config.toml
d_model = 384
norm = "rmsnorm"
lr = 0.00151
lr_head = 0.0054
warmup_steps = 258
Each number is 128 + 32 x the weight over the matrix's rms, rounded and kept within 0 to 255. Layers, rows and columns count from 0. Numbers have three digits each.

# down: layer 12 MLP down (transposed), 1536x384, rms 0.0458, rows 534-662, columns 0-47
# up: layer 12 MLP up, 1536x384, rms 0.0515, rows 535-662, columns 0-47
down534:070092147186120139110143152113144145107156120022132131154141156168120112087084181133129171125152124107147145130076104148186190093114114095166133
up535:132109086152193176140126125147138113124163101096149156152132131132107112135117140154116111159100136140063187093095124134126078155104106136124052
down535:154114108178102176185156125102179102158155129090101111150164161124145105089144080078129096123145173174132089150119082130182103130135113127157159
up536:172087150144122106104142132178123132097134074092135127113190167174145117176106140147151123106109105142203137137094159115100136121156107132172158
down536:024109122150116137117183058109091130068093133108091098144084124176182104126135147157091115159162090122068092192140153086199146094122073137153099
up537:204110106207130112124158176135108077069135062157113144150081128155064137175098139204161108130145161150147147143157114094133033181141125086192131
down537:119090134178078133145148125146149125072089125108160143136084138160135121128098128184137156110124182189131108120166128167064080144162100190159091
up538:209131142148116110109161096148141114111157078112083149126071150111068120069076139104151127157142099162087160135156069109160145156070110137149187
down538:094155111087205155127157149198107091082170171108180117151118099143163137139101146162086084133170170131162078117057107107091113179111174136129105
up539:148163160118182100164166173139096162108141132123144127129097096165134096133151115129133068094141071138150088168109091161103088128124171158114102
down539:101152100092148155131127121116165162157122170074175120154184103148109085142167115092110112169135136138125184139128145141134117154140133099110149
up540:092121135139119109157123132117137066099112116138157162147103118136079163122133156081129138156142147148095098108138161117173090155148123112129131
down540:157102145156148111125095150142116127163077142108097122125096140185162108112125113114145110158173158124128083136103078144133149150123150125169101
up541:177199104167069090099103198192121140152101167165114153101148068110130087139122081131153076081146129106160169120189123102121103139122098115136106
down541:143105153101174159179094100205109155144110138181218150183152103146116135097145113090063101135066100170101077117115111110098155115112145156084166
up542:135131112139074125171126095101176070139130086097135124106057136123118132140139121143137141142152144125115156139168170175143108140143195117172131
down542:107167130160183070137109164169153132177151135141124143114137113129176097122131140168046115118157101141112139090139095125106126149066119170048146
up543:178138066154134114135162116147060125134127110142175132173110172157152129085140116143135111100108111107121099133174134111098032188093178086118166
down543:169094149148139123130087183108152143109129130110165131113079134083141166112133130130093160223161103129086188126150115114168148120135185113144184
up544:097104123176122162133164175108168176131175118142160156122123146120116129087103155184219157106110094156083138146137112067203122112152131194124145
down544:122116127167064151144107119157129182119098149117112085134149135138118139090127140170123181118117133135142127130151144030146130161128099124128163
up545:131149167185176109114152139150106174092110123094105120106165130153163122084143125083151116171076104119079144141111147064164125152155075131121152
down545:146143134149152134157124139147081144094100048117158151162134167078130152156127130115131066168127141103138194109144117078077201142088114138074171
up546:138094135131132105122126110152123148131105135155094120147165109176104159114135110162111139123061148153096114102094127111092120160109188170169093
down546:128074098111171074161082167121109146164179126102106138092092059148185110107148132121149113124225110093094029130128115131090152139136123087134106
up547:120130118137127102139128133140122123116111096136137113106120126135140115131106114120141113133117122137133134127125145124110113133143133121138123
down547:111133122116132127132131110132129142128134132133124133130134130128137132135129148119106130139139133120132112121131134132139121135138127135130115
up548:123134077152085065116187136135103126131125167124166112160090181148146109120110100122186120161072159086141100096152113097134144145155103128132133
down548:135140073124108140124113105178174142118092182136107169113093162129131131194086119079132098129094154112108154130119107131134136134101133093142141
up549:185125120140141139095110159141116136134074189104160157151060133137133137081124062126141168074141074156076111102178119115117124128170131176124125
down549:121113115172124129155069127103151142201165110114091130148133111066150178132130250139163088111094150113165113142095134154130175115138127112134076
up550:131133152107104099133080178142147130149124113145097114147129087147125167094155162127143144093129112159091134162146176155149147172127152124113123
down550:154127079088157089088158154090145115132124148163121143139107111125143204120231094103130195134139143102175081191087120098148153099124059137174162
up551:127099178172134095144140193116064162123109060143127194140090092136088149033147159075218132100129153126082092099103140101125088125145173112108186
down551:046172079122188149200167126078065089099201185144189124165067137050137096118184114175117067139126130092103138061136152056123158104144255124149073
up552:149127078138095125131116201206138175124135164153182134090162161182132152144032175160118166170119134111101115080185116087157173162162066043101122
down552:100109096113100128151169125117122055130085082121179152104183105036128142132110138154139115141139147086164157089158170081155159120078174155100137
up553:141073185157109104166090104166095103101107131148090138118128126134162111092103123078164115133094104149133119154097160115123146148160137161136137
down553:130123209144100143184072153140111166185084142120060145126151168154111161124113094107147158113116117152162211106153103192135118153150112153134098
up554:143133072151138120150178129111126147103148103180148095091087125160069095083124132096139118101091110108081136159118099168125123174161128110166093
down554:102146121154109132136103127094101114110130127105122098142146109135096160138197104103070114118144132167137134157137154094165139116068083165168121
up555:127190132255111106084104113095138055132099056095116190098063103141127140106091168138143121084128163143119087131155167115129147109076098107175175
down555:164126117172116130115157115131190062148150138118119156111073124119131092105116174099138080144122118159107156076127107081117094125090157110139084
up556:126131133163090107146118155160084133132089069134110117114143151164162189092149125120104097125118103157130138131108148187183140125174103126121154
down556:112114147093126090159092127147145095127135101179164161166142182162140160119170101034097128131160097116109126185180126106094144177151092174144121
up557:130122117137125124136132143132120129110131117127133131129121134139129126124125127128146121123117130138128121127126124127115131139133120124129129
down557:129132124136129124125125131130133120121128128127120124122130127128132127128129137137127127122133130121132130131135132127120130124130123128132130
up558:098121105129118083155115201138092100124148154115176114185143165155127119109111170160158080087141183156100153106124161111092140113089179138138144
down558:203052123093132091102096088111148126133098145137097130133164116068114157128121139118168159174124147155151109090168155138171130144133101120158123
up559:128125088093162116171153112132130102156194161110113222171095109151148160108146058163124141130145141145130185123095130120181151105132128143151137
down559:106138147153103110109100052122104121100097117215145235109148115073197109156185114124120180111056121149139150153142094153148122161133145152149080
up560:187084137108139139063109106149135096089121132159071145103098085160108119122100129151128154133075135158131053106131110089139112097165111170190113
down560:090119107114155112157238158131090146138148104135121096109050114171081132147106177149150135099175126141116089161116133112167053081092126156169102
up561:090128159103117144104131113148164113118086134113107079160089131131113143092135142170136135108067156108188060107155123062103070116106148124187135
down561:104137133160166173084098067184118112143118161209160165100147116112185106127158163146121108079125151126079136084157091124080105117125123138184111
up562:150193067158120112110180108112114174137089105105097146100123140121141096142106108117139109129070109138142167121115096127103135109153202112146145
down562:123115116136170146147110122140117148135142103153151117164097105146111186112183143140125131131125120109166071135125159123114135149129127142135102
up563:140123086120100133114100116155059115149107176131119143114163195163093115119089175153126154193163113126159114170166180120125017110126166109165155
down563:138129164062169124163114151146018119139099112086137098092115150129127121114105149162109170098145153149157152144104202172088099128137090107160112
up564:112112167151106128105104148081154120096090167164165110127059131128103119116126122156123180110097157108055072106139127163142117139148064136132137
down564:144158121162120080141096191134160103107173114158158158126133057116162151121130164059161161140173143085108123099153134090138128098085155077146096
up565:168139114199125082123182175156117115059165120136142103130152130171142152073070098164208141100086122152123146120120098140130132134174126196080133
down565:185103095114082159125158090161146142090115126114176163171076140128128136036121138132087143168090100124049148117149138140136197109156062213080151
up566:135175136124147096116089143130142124144148128105160091121128193178152114110111106085099163127109153177180141123186129104108090180135161149137102
down566:161126099129176170124143157097151085133156152080106057134141135076108185175223090137175079152151147118070143142105153146146114089124159176061127
up567:119127106107067149140126191221174138100122115164132126088152093166109196101053109120110064179077147179057140076140138079236157120150124098115084
down567:118121188131175138106140112034069067144169129080116116141113145055153100106108104118131111119094092129121046151131128090141076150105104140146118
up568:124126129152124121121159156145104125119119103151139145156113128159103143123098111116132114131123148146127138137148153108131126131149131123117114
down568:104120102139111118138132139094133110139145110104137126122135132087110124134105122127117137134144137133133116125133131149129134128111141110108109
up569:115142140171152101129160167106100125122195101126120084100082187157110092146125118115123144122065094169128131127132110118161161122184139144069119
down569:168106157129128113162109131135166102169108120148162154075135154153130154099156104165110136150125129126138156155130100169136127052111172083108109
up570:138136182119126136077150126153149123122061161108113106090177164188159099166135122172116102102066106112089093120099155089159087131121122104135109
down570:129173067125165136105106089164175139214112128163122146084129176128137114161176128112129112180064123074132123082137135130072106155151212179172106
up571:155106170201159104133087171169127177136117129161088173127104153124086193122143128107155120115141093086144095150132128152110165074161080149116013
down571:136143124100074124110170132114151124103134146126138129070129113102135088131160146162155119135125148114150122118147109100138112157105181132122181
up572:089117153154084042130161160109165160093135130190130083148167158132150188076061109130166142165162125086146108110171119106086156123065093149103117
down572:118102129147121145112106078119068096070157137102182160178141132153106111108126102173119200123112184082128097161117145093214151123106153125090130
up573:151116116117160153093078094147170166132136106142177112112088106113175176180126138106130142128093112129111153138151118081114180159159139131144113
down573:090161171165075132123086118120129125149086140117051094143114134151085115119180121145146082126179107165170019124092124137114059150132082117102124
up574:156123144126183116106051170212109133119169084116156095177105183130146136064112058162121095144099122194134078097070166112103116090101115151101130
down574:215127070177044122129165107091118053188097075147165122068090111107132074090125158117153110052126085121106146119208127147058113115139059110102156
up575:148140146179136130091147121106148153105139107146052147053049172136074128125079170190182132123093173074122124156119158080137120153100131211131116
down575:067113125141128133144104162142121152125191149169121103175083091106156098101118176134095098129169092226091161134130113094085129142167145165125129
up576:130162160144154135120178092146129063105076091143206148107114072121111147113103152130121087174128119143126146132091140127123126121120173169083192
down576:119164103128165169116141045138133119136110121146110192189147126095169093108143127111126113079069119057122146113129165071157120087065183163110171
up577:127128115149151099156134111102120119111078136108080134137091124143129143055160105139195114106126119094160151176122108107116059142100175135092175
down577:113136108109145123051090140161145138150157180114181116117164073126135158106255158189120184110146129118139099146090134107125111107162171103147100
up578:139111107129175105117208119104133111101141123149094107182147126145129125098086085129115113123082130094068099116131147054178082122118183134149121
down578:137127096102187159158219111129165172127061098118197114135028157190106175077135155087195118095076154136099109151165175167115095113181101115125182
up579:120172070145180133119171129157142101078113074153111115130181127180155136162115143099128159138129068191181042160179169121092108150118104138137122
down579:178156159146186140167157151129080169145147156141105119148124098207138144087163110079176147174143125121214129209143124135111128061061117123150107
up580:132096114153155091150160128136164073105178130167115141139103144124084103094101063078130157069102073119176098092140132134129071186156200138056227
down580:077093174123169111132134145102112169149101071145116084129122139078136124139122130123126103125131115162200167130147129124084104106139147093088187
up581:149097135140086097095156163170118174062180151178130150142082100165137154129112139160105106150070134141147095085074147107171027114218156135074183
down581:159125120154145126164099100074113192173135166156131180096138137079123140197158099216095173187128211079134168155105156154155152114088105150177127
up582:128144097144085145119118194149148082103147117136206115129125168130088115094155153098124152114076131139101120171112127112110098125133107134136191
down582:106078099026131114130124087090161132156111145135139150165170107142152156072158137160210098110094140062079144213110175158150127146167153173152118
up583:115130108137142173149112160088097113074115128149156064170090125145173130098113089163255148096106201172187139125139155104140144100180171151117140
down583:242108095171118155147137135127139108161097113116142170159188120159102112117116106114045078162121125221129125158121096154082063132006071158143121
up584:153101096115143095082137157095143193095127108149101137118127094169066145126061144115146123121071194089074104163147133090156117132227109098111096
down584:111126086129119107117109160069119113139151126076150113119096124050138124118167098152120128147139119130042146131081142065157134122083151121181123
up585:152122092166106145137114150179100144058132094158087151140136113131138113143124124157129124129116120143107132139129100147127138123182167149148141
down585:103145128172116125146132137124118105129108142079123135119120151092164144150145126144115143142122148109122129168129132169116140090134125129134129
up586:074109115123117107182151119117144093127209162124131100059130119130119108129078120169199135150139175112165143098079062116116101130122086171147106
down586:126105120055135058111118176135154139157098126155169076109109169111155140115100153091147141172235108129086068136156076118145151141089148143115133
up587:140162131131112119115138149148147196130152144140093237135068184166111151094116127129180125115127113117100095101140119136090097188119107101115073
down587:062121128111112124123102094093122134177141144121134153130135158121153098080241201107135082135143127145140110101152109140166102133159093138084121
up588:117128163157133114103103119121116123171148142100155146146042061124136128095113160157143152108152096125128146121124169101136152165107087140139133
down588:061137188121132074133118158050122098121136199088092130077196116076192120124059086197120172156165084053147159125164130082143117058068159101118142
up589:123085150164072102146121142099170124126129149118144145066145107176106105136110137106143059125127151162164155065132126092038112157210161139198066
down589:091182136106192105099095138175099146134097077152180170110137131163158115175170200138097181071126147176191155112171121117117114166130118128142237
up590:142113145126146112158091209136137167130165111108117116151085100135129169168070112129139145103105126106114099096162178151122098164189126105167078
down590:083113154091082137158131195145149167148137112221152048084151081191133106114106151122083123112149111124129107103148128134114105154122136159113146
up591:139144119133078143116133090126103131134099119127144109120103129118150174136141087097139093087132125088157167118142136094142121121195114136178145
down591:154125109104211130135066133174128093128150143129183140077196175121133099188128129197116148079110100171151149082098143102130114124138112118139109
up592:139111108134131145142170083164155055101113150199160121135196096205180139082138127122157135113039103122083163086108128081129141170095094099154135
down592:145115116186111107112141122117139195055200127126144132165101111160149152114255139106133180158107085118180098149110107131102154137081135147091116
up593:096124151133145130146201100133064130106130102103138118109085113180148144121129110147123142158137117117133131090148124156189079131117174084143180
down593:151155127133135108134108182190159106089148093169141148123128150146143119142185142103109106180130125122129124118148147127045196093114168120150168
up594:088110108188121084154176116119139130040084122104128139065096096145069125144116094103195116110147100105202173149135111101156140148134106127184145
down594:093125140131128145097163160159225117135156103098096142122053176061107084107193172075086140078127166155100104106154077147231120139120086066133098
up595:086159163171154135177106143119109119136115176086157157113147136086162081055076147183173031157081166144071103132139149072120114144115049142195107
down595:157148105157115114095151156202133083137105128175184127100092104224111091153153120138116108139138072099082143147088121075163202173150143114057155
up596:169112137169139146081131192127112129126075089150078181171116098163121231152127074158141114042124161071165117159149123142139174161094172093156153
down596:162157119108070118131136137056131108146152144127110141166097121147111104145106103157130114102130143060157163112175119073110132201109209101156172
up597:145103105182090130214157124101157163144137105134128117097164155156106125161105162143100076155191148165078111152074081135141126168131177124069115
down597:141123155110168168114148103102131076135120113084063133099149130082074140158118094100118066125090151194101120138110111187137071095110096240118207
up598:116141112130096122164135078146076105072123159119126104125110092165096184126120112078163140159110205080141171138164182100160063109176104167170151
down598:145106196117162149133110146150102136139135143128098154202172172134139101117122154093086205198094103133127147152141129108188162116085057204144190
up599:106130188131110115084113168104140168026199094178150133111134161154184121129051122132131147109146096193142124177098147141103103121110129123170155
down599:069107059163054130169158131091134085196123163103139101074143065114154116094133131136179084138172144071104140073101170112187143115209175090135105
up600:176123133190148125121135149147161108163054130138125151083066154094153169099112082139145178179112112075112114122136139171160150185137091184169118
down600:154081170180112136133145117137138087129134134124070118152098125089125128157121126126145122117134101132152116073141125092143078133111098165086118
up601:089093159156158115137136177151127184090106140155060137119090081115168093141098108125146132141139104134110147141089139180113186146101148171094162
down601:174124101141095131165176153071152147135147184109075122169148163110134226106107180085118117087170146127091200118131106118175154152155093144139185
up602:154133141126069098144115120135087156094156165120122141130166135149144137127133159085161141084078135079135071093122171139096095151166181127093092
down602:164137104157135104226180151146137152116137111076036076143134147169097160149235125121097154136199139198094107075143113133199165171098116077109178
up603:093182141210192142082102143128144139124058100118055069149074119121128127107087114116146117058175051133089118129121120118086136135180188104155142
down603:182166113145067118142145124124122113177101175105122150106051143105142152155133138145129120085131125142173093144121150081083136115161139104123084
up604:134118179131062157148131124147136104167147121151159178123129157174121163075085113112105141129093148164163110146179108071116102159139160099102094
down604:205111125106116131184086123153123130165139166131087109117173181094112096166142158180123184121126161087158168152130117166148171128116089099154132
up605:156101137156143111100114098128155153107147148114180119123034094138146161121114193154133114087122127146114144090119137180179105145091152119161092
down605:140152111181120107164086180137090103185111137195154083149166131181095158036074105139089132124139158143128187137119173086138144066096097192132141
up606:178141073118126151102111112118122078115176070140129119127122148132131165139105166126108159106139123136129154161158131156115174215094136130127145
down606:106121101130068126103101125126089126153199131107135168121148148132151129118119189107142202131121101063116172147200149157144184185173124160088089
up607:130124135131127100145128128147133124130122115121112137144116114144133139124109136136140134126121140146137124134124135139110138128135122120161144
down607:125132116128126121129144114125122133131126116139137125130145128127145118127164109123132129126126114128117120121120130122149119132139124130130144
up608:101139142172127142144174084080225118131169115156127100166090113136133142093075121151110135156132113149137070105135094076140119162146171135144159
down608:167158132232179085108086122178150095162120164178098160075144100098175144126106121121087077136149172130169103174164183116089149160167082097115106
up609:096094074109138113149137116112129137100137141145084101091095122177153094034109113141146156140131175103122096170135119078168051135101165152181124
down609:124068133058179185133138130086144123138146075147111129122090151160177146068176130118128137157083114155077066112090103109127092155190063082142122
up610:129152118150122119127132137130115127124124114125141140139119135135118129128117127138128121129136131129131123123131149126132120137127123120140125
down610:124124138134135118119128129133131128127134118127125121117136133124135115134145133127134135126128135134136124119131120143124141130134119125128132
up611:144173113101154111107118149166131171167158057133144080162157119122114153125116118133160139145121160132141113159060109103118046110136066125085133
down611:126167159079150134120185171120130161119122130141175131113189151142119105151133118142175081119119159038145133164181108085128113155143101082179122
up612:127121132147123121137138123145127127115126114137132130130116123129124126125125121132144106129131138127119136138130129127131125129130136123131126
down612:134133138135130127132125130127140132128126126131127135135128133138130123124125115131126132128124132121135133121128137134118136125113123133119126
up613:089129119090130099124082186153088113117068152105167102172113114130143132121086126189127129123109104116143101145087159106124077116120099156150075
down613:105150145173175023119153137213174137162174156167107112145097090080230139082086140105091105189237097116141107130162051121180159103126149159146133
up614:140116162206098120160184096140117077058118124127095208146170188171133113122075108122105162162120150158073097032115066130136132109135101115118117
down614:112096134107138133123083099109107143136110153115110136105162082091126149161078112187153151117103128100079130118142137147117122104097087191141163
up615:177156119170104139133113172129134103136125130139109199152085067168083163060108093093128047147048202092128178057128094138132069179136088149170068
down615:167075106124134151127085108080142138170097151106107120144164185163124143112068121063107143110095160119159095092107153171146088103123120152102151
up616:094118115132126190124212139186109094078151124154183128138132131129125176147148157147143131094084168178121153162162093155150121166098115140117113
down616:135114108132186147206123158197155128129133123109128098130113121212069163113255147186104109156172199161067104145140138146136153125089140097147119
up617:080190132122080081181137124147143080071161087121098131127181132139151110180115118110143095133109168163169154124209145116121109143158060106116127
down617:180099139136093130114167116122162131122137105139111113115075093113134142088214139171108112141132139164163126123136144111092127142104134111139178
up618:146139109171163115148116115156161084098127157182135165137116098165086129115138122169152107152105118156098175177097148067155113194112157048143106
down618:111108081074130150195112114142152177151077152150132147107118157132161139102138134146116095118137214160083098157110103189095100110171135129106156
up619:105209135140197065149166138171089148138091127133112115121142114173088153134107157093139084144179142108095150098122152129133054067139112145128106
down619:148091187120143119156112115189099123166136096106146101120136195138129165142140179081173127120125068135061137125124136106138154098181066162112065
up620:092140164169123122152168136134138048098150102157133105163133153183094158116108141104121093149099141144180151108127144132137169134144114121122128
down620:168107113172118154126139145122141149148152140158138118150180171123123121095146187127143114067124088083140150150145131170097113143074159123106167
up621:131108193117150120134107142129128111112102154126143091108138143149112088087139135120126145145113196143140125131067139159122112136101085081175100
down621:097129141152129119126148132110148102136157105119140187124184107102151115144181131103091163127152107109114097124194093088160158135137118161171099
up622:152095129094117128134159160110163124183091117102152084088065053144121141146073159152097067105106171098105097192118144098148123104142117127180067
down622:114072112143133105113123164091108158136084162102141118175143124057132102123116102145140147129135090070138129182090156106136174134089171130144128
up623:138062125133134111154115113108106163114199131139138128128112138114089126127156119134111147170111124095134093126116189173170144201090139147138134
down623:112136157124131117110179131158143153175086135136076125057145129155132167146246124120167090108110088161116173130155131133084106123139090211167140
up624:142139154141154090133098115085090083122179110127190122106099152148137132119112165163164087119059106122165148155117105141129112144108145138115081
down624:150098120106152137143125086130167140178197104151115160084110133183115101144084152119127143146101146110200136095099126145185134120123147157114137
up625:105198176121108138141147105097142100144133133114178161126090104155098165137122096174120123137111247164139153113172121125108122110184148119161092
down625:126111108163120137145099121159125116077181182132070139145155100196119087166115131091182112130116098173151114198118134208101062092105074140137146
up626:068121123169103084135103091152144110151109101155108129111137119175073129088126131122148098110102088116136133122144141103099081180175136155118139
down626:100121194170191093192077133151147162064068166105145136128152161100145147102134179166107103160188085146135118044096123126092147052123116122133087
up627:089163070170168109141141131181132141133159121145148157181163211145092149159143207109121136091088094103045136125174108140219130149168170057117166
down627:151169132082083133106118120105160134138171157132088155135118180089158073118185161168103171124086146125085151122108147125136175132108128089159172
up628:120120113135067136157118125121154137021113107143107132110150164195098121130094128106114097184152165150118135126166173117121138164139100106151151
down628:124122164119144135092107086132124097129082165139118147150110126140142149118184110098100086138103152104111128116153124199158123070147082151138112
up629:152166120148144087099147151158099095095199126162138090138116125138150117118080083174171141087123153198133081130119204137179117117136101141147188
down629:175128150164107153148172090077122111147121117110158142169170144148115161156109074124132099120114199115101162097140146149140177118150044144149142
up630:109123140103084136179122135114147076106125026133131127134132102169089117164116134109159108132102173107105122123116151154105127136147118075202158
down630:143121144150169144133124110134175101143117119130128129088142076133158124061114126190114182121104113137135118112132171075142088091100146118134100
up631:125093159134078117091147172126094030088076109081101158117117105139123098133092120092101100166130178196124134121136177164105111101141113126090137
down631:107178087172130151068116084040091173136148114168089141170103095096117062140091219115108152127100091192070114122133136238110105123099112129101126
up632:115101088108188098157132110165122125098133163105117106149103167193101131145015095143171146151130137181106078138104120099095150188111212144198156
down632:166142137142093102119095100137126164075149134096163002154181121135204147060071093097142142161196153135111247128166088091143107169161055115140166
up633:102178100119105131093152108074160163152148146140109122180095159156211142145123145150127104143061086121086158161179173074147109137176161148148097
down633:145117100082203120081114129188102141144172108162162169165144151107085078164164171171101153138077118124103176113079120114118148113145156151137076
up634:084115179168131150170109150116079179115102134103167144131146148133109134091142137120137133132150136182125134141114094098160056131143147127164102
down634:122095140176175118078140068121109048185152197176129164150209179144159160108184150149103136135129086117122193086127173090173146079188113155099181
up635:157196118149068092112157164134098105128126135108057116106146161175138096134094107176192064130064156125143165188063154103121073143138144160120177
down635:156091133092177166104138134216095220122129100145151124121119125130079174114107112139081189087106172085133137209107126174094135117100134188090129
up636:136153116158164100142130210129111136111106036153153132099086142132101135135118139101151089148153116157142166123110125148104120156114142173121124
down636:178164128124180141159160101197105197082127208062100111150179082103140108103110132084131142123104149052161091168122151134105174120081094139070096
up637:163157109110172109139152209135126184087126115158224193124182119136138119142091170155130147092139134180118136082098098094228117138165136211094088
down637:138141107156192122141085132140082131091067098103101125149112138098148132154149184171127118111133128059110132151169131106148075106081198078140165
up638:122106113145155104122135138105108107157127088128135136152091172109132139167112128137130106109123094127156132133112158108200138147103124115150088
down638:186069175167094190117184093128151093172125171112133099125121131113104123094255116075147138123102159146172119116167136144068131162100154087121157
up639:163126144130113101204123107184135135142151097116125084071175094149122124163123078165145092142094184116071144135143139076159132139069129093093124
down639:123106161161140139099047179177101152179145130205100102161122149154164126152102135055168159138174157150155128088106166116130103117169126147069092
up640:065120146131192132168180155107162146105186058117075092099127119159149132110077151131117120148104141111048153101074085074165135122155119095206108
down640:162123157089133140089131103141137139113084064145085123124221127165108168121122157128085122081102129095173116091112129148121142088089027081145099
up641:133089137160094160207102216175088143125146141197159154130146101134175179179130185146122115143077149125170109194126127148142099121087184134099078
down641:130116128137144161069132106112096132128069135131123127115177188139093123131187052133184141097097141145105090176106130198146100111105156089098129
up642:136108098096101077142169131169131121085157104147106077106113132121141185084136170156120104101107182146113164102096146148122095127138129120143167
down642:116121137109140104138120157114086125173145127123139120135123116161110121131122109091139156139170116128170159127076121103243139173123093159158110
up643:184132100173133100114126131138174146088167131165085215110194061190176135153104122041155130090117108195095128134175104173066136172102171119110149
down643:116139066101119120140097139126193114076084162129075108129136129194144162097183121148145126151112073183101093135082092124173092085129125052068091
up644:137138140143132112146124112136123112119114101160137123150121120153118134127114098114149115124097141161129123124131132146131131152132119125129140
down644:130135137154132118127143150134146113150119104132130114133137108121098117098126126144115136114146115118146143138141135141128102126135113134130127
up645:135145120103157120086104096147134128146098117118139164115179142156193194126123076123118133082117143171050112149108149159114138109087152089075115
down645:124121129123123076151127180117117151111113125107165043111078146110140100094197131173158178123173108133148116070150094086102097082125140142145104
up646:120125161124076128159121115102177089118151110139108151146180125143084115126124157156106161122132124121112103094183077151113083141122130050128137
down646:099114085082106134134120140113132084137143134128097081076135113175141158145117121124095139143146143132107133157089130167112145162156102196147137
up647:119195159132096127116119129185094108112132112157123119111150116203099117126131101190147158204094184179109143128104169117161140158166076152166153
down647:109122077129147115160102161143152157146106157134139200119180105139101169076151121091149114167136172129087114146113145140143133139126114109125128
up648:148154102140114080118130084110085081114154098129115200173114158168144144126115124089120097155101172150125153129141114099121108104093119181146119
down648:131059132134138148064181141129171136129087127151131118114172111152119151095173109192148094094115160100113140091116135167109097106128145169153092
up649:127174123133151142104087150100102108106154086112183057099118127122152130153124173074116121135161103126075138155141110110127151109114120121173115
down649:130129087085193101111162129085162147202048147145076150096164166236146098144081089116142135166103111104125180167111159084235173160093143150150130
up650:181108141167065132217195151127073132099111088149110116140143145126105198105069054143105153129101134187179152120142124105098115129203131119111098
down650:118143135097088149129070127161130143158147183105123096071168198079131165147084103133093134149076139138094136137116171081164124114126187095200102
up651:142095109156081166141152153083191143107150130175102126164158130132118130048133152153147135114066156136115175143122170102088106107091114163183125
down651:140181104169128145081114131103222046123084148125141146153122113172137165071154163202139096134096155136116129128122144132185189186102109136103142
up652:155080136155136063088141107111124145075130121138196142087097064164132142120094091095167123140101142077072092088046086085142144122127097093167086
down652:187156100080170158119186111044138154100082106081039153138064114152108037151136136104138125089098094135102099174073169182175159147141162125150130
up653:151147104138185056151097118095077130174110118094112136201087184143103079135125073147215110136176119120086159117013167147074088163118144136146158
down653:093135132164159128125092138131111117142176146087126116139149119099156074143117134169106144147116153098052089134096133117095093100107158149170111
up654:174081129109131119120177133121098093101099145138128116102138177153119129085127163117126109101140099120149058087097130138078143141132099198135161
down654:103146125126136122103077176165167159109159108146173148123132125079156094086171142151152126129115150171093134140139129143120149132137175123155149
up655:123148070163078109140057158111095165028187150106131142065105124134179133145131137079147141143147108080203146115126089133108114154147060124131098
down655:150105121124132106139121092078085141141109140102159117127150103110121145158112088118099182184157091116082130132080119164113167108067175153121159
up656:155102134137058116130144126127129077139145213173158190101129120143125118067101080174192107105161112068134123125106166118153148172068124101128117
down656:123120129126127150179172106093121103211132172104123122093163149079112176074178071123089112180115109065163145106096127173127091205122106121178089
up657:130134134127186079083077193141093146114122134107153103095181162146155159110107133184151107175155091149100148131079213168144142138138177153141119
down657:096177164144124111119164114156145048089105046155133144165193204133155114097088121100104116176126159107111082088164101125105140187127083123129116
up658:102172120163136114144187130107156140097088083097120085180076122144125112166158133153176117101146140132157104140164148060154126152166070127126208
down658:027106191138081123100126121110190107132134159098098142148112148091123109160220145110097070069125145107105118135149168125064103109122095102111101
up659:130159124146119136142138108176089107115039144175094118145200042143198143122134165108142064124096135135098093109226121138219148111131144104083131
down659:154149091093195072141124090145130117116137108169153179079162150081175147142173167105160104116125142107076163111062079103127188185145109104092160
up660:065207131130133119140146148132074059100155141132144180146122139151140169108054073148123135080118091216136140123043090115161104186148103146105093
down660:059130123174027133130116142164119163147120090163135153145131210096107139164048122137130149117114207110072179127151129126143132116144111096109125
up661:136219142175140134152151167133071140076091077121099114164124117175137130146075122107139110115116131125085102169076145175102123182179111153095146
down661:078156174130125116197110123126079164164151070144105131118147114137124083145128115137113102103142140158102144135156133204120135109074155159170140
up662:092166122100106079116091127134147120181114107147152102099059130149121099118114158125129104089117125097093121175081103087138053129072157095113114
down662:127060135103088154061187112138087163170129096123147109129152147115131061132136040173114145099135101071126161117147133062130137191128126132167085